config.toml
n_layer = 16
vocab_size = 8192
norm_eps = 1e-05
positions = "rope"
rope_fraction = 0.75
qk_norm = false
bias = "none"
init_std_up = 0.0191
weight_decay = 0.0
decay_fraction = 1.0
doc_mask = false
train_tokens = 504600000
steps = 3850
dataset = "wikipedia_en"
Each number is 128 + 24 x the weight over its row's rms, rounded and kept within 0 to 255. Layers, rows and columns count from 0. Numbers have three digits each. The size before them is the row's rms in percent of the matrix's.

# layer 6 MLP down (transposed), 768x256, rms 0.193, rows 570-619, columns 64-127
081:140157151148116116113128135086093152145118125156087110080142172145098145165136125105077151135128120087107086114113139165131145144158137156109164179110168117144119144134135141130131139151090147
093:107138128112119120158124149113145073181175127126126147150073099152129135124167087136145163128153173134120106187088082138083145106120105119136144132106127155161152126132093129138142120112098121
105:103136136140115104115147104144132110136144124146087179096092147133136112141089130134120091164149139148063153140129086140129113092129134128155119160137116119131148106134104090125115151145146119
098:107148136166119084151146114096170132152117109165093100097156102152140136141143093117142118112099129164120140140117117126144109115106121155094113116128179116137135177151073126135135173108108092
105:176132133121134117128095109119149128085148106122109096145124102125107161092089134102111123102179165156113122092143142135130121127132115079105149102097128137101105147136096095132164143127140169
109:097140074141149072192129094129127102114150111146126132104139134125156118171102121160142120143172102153186182083093115142128154123151073158122101161116140113116158111130138136141089092115120117
096:109115087124126101135151121141127116196151096147115124137111104115125112135133064136150165164168105136112094106116147116108147137101101121143123140142103110093166179158120122126187154092120121
089:170107157141145156097092069109173121118111139166101104135129159103081125070119141087149142145133166114107108087126129190117111126143110095146122115165083098165117137148126160140155126176118112
080:122106156106137139109140158101117096158123170142133152128109107122144102129159113154168087111136103109140116128058154139141115083136126111128126131136115112127126176106091104103145151167114094
099:126095157149153094102099145134133146114142123157161121142149122094084095140101131141133130147116133168060128164086121105162176125101114121163128168129136125155114144128139166152130113138090159
100:098121122121132135117132157143131116141153136099096130111113107086129090090128111135121106127126143094094118119139120148150123117146123144134144127148126130153188121122108094122162115151125156
100:156114128130130142121114099106111188120149128139144142151095138089137162123160122116119120140094176090163122137090170136166133081120110070094083125100142115108113119126118136107160162111146133
104:198129142150178137108091124115121154144126161158137142118107113080147156105162129136147130123090147118148126184119152141148112141128141115141143166152083149118165109128147156124164136109130117
104:110116134091158151140093118100162139104099116124119118084118073110157135098110121140133162138171133151082122127152173155112097154104130111084159094111113169073110152150119165137135128161153140
095:130123143126132121151168091116124113117130126093109104066123158155166140111086083143121098110103100138129153100179177155133140118148168188167138143137148155096104137146131166126136150103161106
109:147129130103096099134139094133129150084133149125105132114157119148110153110134136104115095163135167136119110100152150118085157152149110149197130106144136100152136102152140126125109172126124147
093:111156132148102095138113112068119125124110127132138144136114066145121116147102137133099111133120099177156122169128124116165176136109135120128098159107125126182120148093136118144111099122133114
090:143147125102134142114146104136135131159123121126121124112154092098150161174155093139157122141144102161103123167100108117094146150103092077109139098156105164178147120146129141128135121101111124
097:140088126086123123115127094127109204151156170138113122127126145141167103140166111123112040108113164110131146100134119140131123117108124110156113125141137076153130132137115092171109138119085111
102:148137138112137118131133119111115143137161131131129164115138137130142164076151103181106115145139162164106136128079168098183118118108105126115132155150101156160115150185053112115160142095135124
087:095116138122139097108094133107095121130127149155134103141151096130113129145128125130114123102120140152115115107080100121154159130155159123120150163150159149091136135103081070108148154148136129
108:135127107119120144128108144118085173116105135111139163147136099141116101166142089099120093100141116070106133122131156119153112136147148067107092128116119091126132195097138102132107160092086114
098:134185103123108123125164083144107127114137113101119133112136117128134092157092127127122116111132099137149182126136152141158117152125095127057154121160166123107132152125169143140090142141140152
101:138091147149122121117143146151124169105151126144146124114124146134084139115196144125110158111152117130092131120106156087136146126131108124165119145178147123114121142178127152125126157152053150
091:079141135055109141162099132112166099139150150117154176131133129100148129134128112141128168099129172099154149118123106101166142126159129111096105130156083188167097128139119144130106120125148091
100:128156144103126144187121136112127147180127119101137113089139138175159147129142114145137126100140148118130128115123103120128102097148124140158135095115153137114163107113136131156151098158120141
103:136086096175147136116131131081105155159148167144137151184159128114114160139084131112141119153123104172090092099125143111150111112103164159123127140122166133121139101155144149133158147103148110
085:110139080153163120126113150148117115113127109141109180113142097122115140129140113151139092124142142104103156127117113157140076151154124121095136141179129122126136097086141109105158120143123107
089:164105163142155131133150162118124145115129149168140115120101107098131138168155117133183140148070125065165106176120104140164129106120105165089092121143136156134154122118147190098132130104144060
090:109118122169127119128121132132122100099147103171074128112148140124138138121114159154152159093103115121133107137124133148129130169106107126118118107124125108115121145121124117131166170127153151
095:153112133089159129079178155091139111119119183098140098112140188129117149126128145152141117160066162147116102186126215131126111146101118128155104168119127126129153127145133142139108169165158131
108:153137147114124088137125147150110130110134137104111121137099092112145092112128121126118155133133086157101049078107187131145159087139123137163113115141128122137102147097106142107115116136166142
103:152112119117099154131077130156122104122085085132141121144114122101154132159134157116136158128131093150096126159116175189139087162119136126120143113175117110157141128208151135106123164115136144
104:095126156131145142122162119130113140147128139115128138131110170138139138110119130156143080149102142136138140140128137119123149169151113163154102120128163118124160118119133163141100119137160118
101:112086191141087123141163124134138137152156136122131140157130083144142128090107140147114166127155138087103115162141179171127136108127124119072119127096104146107132155171141151182139109120163151
095:127121180150137155132106164088101130132120153135109173163117126097155113164089170128075121122105110156089135158141140130093175118120114160142135132133157105122132150082121122152153122113128188
092:125115137121155101097116086076118137132097137168114123126112110133119162111151171133150108139139128155149103096088121144123064117126115095174161148157086113089127116101114063133156138129118103
086:168163154144145071107107121131145096122100133149145112139120088087089114116114103129127110095137179116103084129084116145085094118149130102095137156138120106118133115155123147120092118142108135
107:159125111097138123119128126129115143083113158101093110080156085118154118090153170156151130120105122128156109135150144054137139110146101087171160116148111141143158090152135113124117135131148127
102:145116156172154150103096142131110116127144111110074155148131143137094146113166123118162117157109156123090150195124092168154098124134115094116129123093115152141093155162132170166115150149114083
101:103125161109113120152136086137091129157133112136088152097138094091129139163121115074102154130183128107134077123120103169119171107132158144117103143108136134152171102128141137125089126092146119
105:153129086119110162134125166136098159142091131137124118145129100138150081112159148158072103121160120128091109089151129128113113080122138148123101147101134134093128127087106068129122088119173170
101:129091115130102127130124102103137107150127164114172161157097160148141121109129160084132168138132137150128101114129095120136115118136165159112157142109127142067096092147175099140106138139153155
092:113132149189126119154146124080135125099111111116082119159109118110085137094125115128136146119108131124115124094140087129135142158129155113082164129149140186127115112141140148106153157139111139
105:140140141143151121121128117128122122188132112161110109109193104118152100125157119097120141137146107132138130104153141139134124092134125126127132149145158098125137155109151112124140163191139120
101:146128127094152098121124113104084123142095150104134126087134113107177143099207094069153112149091094155098110147101107167085105132118111124104177128137131108100137139098135109148120146119115095
099:146134105100127084146118130142131134127158094124097125129202110120135151131111120081118177150145139111101101124128110192108106157088144123107176132100138127103143162173103109146118108138106141
095:108140117067156142186096080096101130121147139089172146153076140088144131108165121116153116167090168153142098102098136138129122148118107096135127135094121112144120127154172082133157139090105141
099:150118132124098132146141096132152138119161186117104111159103133128123136118138123088118118116118143141109127085144120113146111094124134125118127124120120130117138116087115151093126101131091160
094:139105119123087161140133124129167080134092151091129116082152130076122150132134116146147083113116131088115113142126106148137085091150146134109176138129149157149140145174151118115114123123107119
# layer 6 MLP up, 768x256, rms 0.194, rows 571-620, columns 64-127
101:108165070149127144160118094115115126125139141122141102153138092122139137150174132111102142102096133116127136138099162111121142157169116168149159101063112073125125162092126124109160131166171188
108:132085141135119168148110113127106135144110143149110096126146143118096116174145133136145116088127122132118104117111137061148121135115112123142133149133154144151107135090141136094121114071125124
107:143166121129159140134118125148116122119142106110145130132138164112104150165112128148162072148186123137178109086110103096122095152134150147115140147111169117115099160075120134116142117136142146
103:163177088110187125148128131164120149143145140103150093113138125164155179109095132119114149120155130111120127077109103091129111103136173144115138124139156123146145146165112118131123156129115143
097:173109117119090116168121164128117143160141104140129142170174143151115163138087110114120139113136103104103095130114113173122122128128132107162135107132156138130098115150112129102134122137070136
104:094129078146142121133114138111153103146160185147169140147102141108143109124173086119115096108102117121132136130098116103097121146125117162113107154122116122127148133114120144143135153095119128
091:134158129152131158118088145155136126147162101088107077144143109128087118137095093127111155092100105117154123117107114105130150120124151123125145080104153156115125093114117117119131119124122089
095:156149171141157125110112133136161126126094128120116094169095148111118144115108094120154144175090144148101121105129122093131128138128120129107121155115173131112102107130126144132102140149146160
108:119175147163148114120153081131187111184147190144129147128137102146113122173145163117146152132139142097133202158141166131140101136169125127077136135139113101137142129113107185147129099141116170
101:107146160141128133134128141156126081164153126110145150161081085170147102129123149135115170161087148135127126106128118102146157122111154176147106119130133101141095169119096114124161137140126106
097:138139115138157121125112100092084130158141122158099119145149104106107161206123106123111087098131137124125115113136120154155121128124144089120120117101131090137108165138120099118126095127140123
105:113137156157124141118111105142118134127085186163103133092148186147122141136103100135063151092120125166138145162121122120111128134154165150129112130157171143134094148084119142113112169162112123
098:132116085106128127199117080149122135095146140110156127137117089146131159114100146149177117118125145110109122134096094155131095156139148123162131121097144188114096127090139099113143074116132117
101:136107094122104172165140155126124098123126159105145137133118126119122142156142144137147123134160091126144126127133103128119108106108074116180152138112138126126136109119120162095161091132145167
098:138137127154079105121101118102128133093099115072154193110112121125125156109129149090143124136125131126150152092113098153111087124126117138112145081110135110131103141129150123134148186137132129
096:110109124062125140108158161136131119138143143157118105168149152106143122116140131120119126120123113110127117117064131127123092140140112141141178153108134158078161100124125115174126134111147114
095:120133142165141121101106132088169121121152156143178093104135142147132142186085093122169167146119130116139136125136197166170134136122122145165157104103102121124096126147147109138097104140093107
099:104132118122147148127091142103136172140104140153084116178119164122110140105107119096064142140120112077127122104154123092128124089179116134104090169161130137116150139121151126138112118119144132
106:099135115122156140184138117128159151132127130160131127141120155181134113135157157152118141154134119123167121138137108160155104109098174095150086154137124119135085133146118105165096149126089128
082:148107163098098112129146125125118130127116152126131090163145132127135127120163139118167164115077131099111123131160172114129135112138098114102111087129137107115109182168130131152169103135130131
101:124085143117114086131116106113089182086147138094132136174124112130151126170155183115106168125103173124137140107115118103169135134169185105131102120147090063119112138171148126122139114120137092
096:159121098083133098171115184135108134141086120139099117133112127145123138106112137135120129115138150124114107121135130124091154131180120112152134124119141131085125115118112107134082103110179182
105:126160107156125159155128151133190138147130148138083132074066110161115144137118131125106158148161132128120103118135094113120160086173172140174109145130166138162097116159096125119157139123091108
097:121141131114115128105080146116080119145121151105157127148116112122086127054119152119116108115088121096071132152122117132100114141154122069148098185085124124093111107167084107163112154147123152
099:100153190123134139112148092145130128119123081158103121137110121147188138108139141096133125141143143054148118134144120104109107121188112115134117147131180102134150107113146135113113132140170163
106:119138142162137109118184115148163151117171160163135123122108106142129170107089145111098103137089100144136146110130096147143115102118140108091131166124148155142117134151126159104151128133118119
093:106086118138162087089081095112168163080097153113132113110116110140131148130140138130133126166102152156140130144132132126156160092081133121157121162096126173136116126153146117178131132168121146
094:124139115100154133107116101097134156137129158122096127087162114127097153126124098151098122130122132140151136088117140145125173155138141082169165128101109107119109105123115133111137117126102161
093:149091115142098167149127118131180163173128158114141121118142154133097105130102118134083098097129136117116123101180111113110082114124148106123098130133102144154137135112123172086103092169106082
105:142108126136146124149139128123150167128129143154126139164117130108143171084156086070141122124165168075093141130128087117136129149136072129102108084125068135109107125150093088100094109099092134
108:101106140148111109100137127118159126134135172130117135138120142115132110144122118100133116097100105126152135078100168146105117131137125111145128123118105120101205135133137114109139096144129145
105:152084124137141123128164115100119135103172117138141145123116101149125125102152147149113129123145104133153154099103120100134130094103117142116133130148150109118168111106140149126148093096114145
101:123152146111140109129102138133116180078155095099134129108126168123139108075111119145131089116177080160111094115109120165148135102140129131175135128134091135083136106115158099128129145168088149
106:140156133153118136174148109106070169094159132090114127116167139124134094126122103134157121103162101143117143154107116095135122117174179117126149120120152166131097131123105161170147131103124096
095:127121139131147139169149085109104113134159151124152150170136100132144080114142133157155126138124089124142118169118136087093148105151132159117124116104105141151114136112102178105144113127159105
093:111148125101165152133100116103114128151160154133140191125126142130135154158145112176157150150130133153171125139158128167135147130091126123113146109157149142112170084110100118117100108118085155
093:173145141128140133087151132136170110130139094116127116119117135114124130152092129101169120099178143147082123112159136118099159123108091172132110139106159159121113110143162179131090142093100137
100:140148166097130140171092157104131105142153163154138120138121155125113139176179109157133131118165098135136123137131130120142119141149094125104151077136128132140064123144100121109126147170118112
105:121111153166120134131080130122144092149143145101164132144104131136110132103124104142137134164146125150107161134095124126131120183159128113143109138112142170106070106127134113143100140134124113
102:131100176124122095115141154097107155155116177130131162125114149125130119154152140147107106128177112150110121106134125083151146121115160127118126124145146128112131103151157128099121117126136127
102:113121100169173129163119149142098160116118098124091113139161149134166106171092113142117082167089137133125133123167123108128121074114160092119093146156174124135117099101132133126139155124135159
101:125067118124113169146129121091109102089167140124127160119119129118133142160119107196104133147115158111124154118116162133133119115167115101187094175110118136105122107129140153091122071119154093
095:106108119133113124165117096127152106139150146121099124136155140124111141146110096101151095124132170157124142117127120162142141131174121139129117099132150130136126177149176136109138149124125149
103:119096092119127141163157143109080143146100115138114115118126165195140136146181096143128168144130126112144104133129126133156119141115188136163102157166137096133101106162098124153087121127079122
103:126135088163154103166133117127140167116108133146158141104119127164182123115168144107086112130104108149077129113109096110136134085128078126120105142153142090123113118177163120183126150120096131
100:157123112139092081142120107135132122168124135134149137129163144127112156140137112103075164132101134153155131139102135126163120090118161136136127126139111134141124087103151156111150123102128103
096:112141139116133149115111152145165087139125164113079123135121147123139124156141119149092095087132150139105146104121150161133121163156192116099089141126161095152107114138067165094100124169172153
101:152094154116139144128167125174123126116166156104121150102106128115118132119107126132126118073116078135117147119107132095131134077153138109143094100130137110149126113138124144111131135111096130
094:117097121094113164148128108162119137116151151102145126175128122084123132157172104175131140094150121162128114099132106109106138129126094120125168136117107174128147152114147149107134099158150139
089:120167126156168102154147120124118111114130149142127162105091087124106086151077150125091145115159105122158114079140151095144156116125128116147154133128129135115132148115090170142132103143087153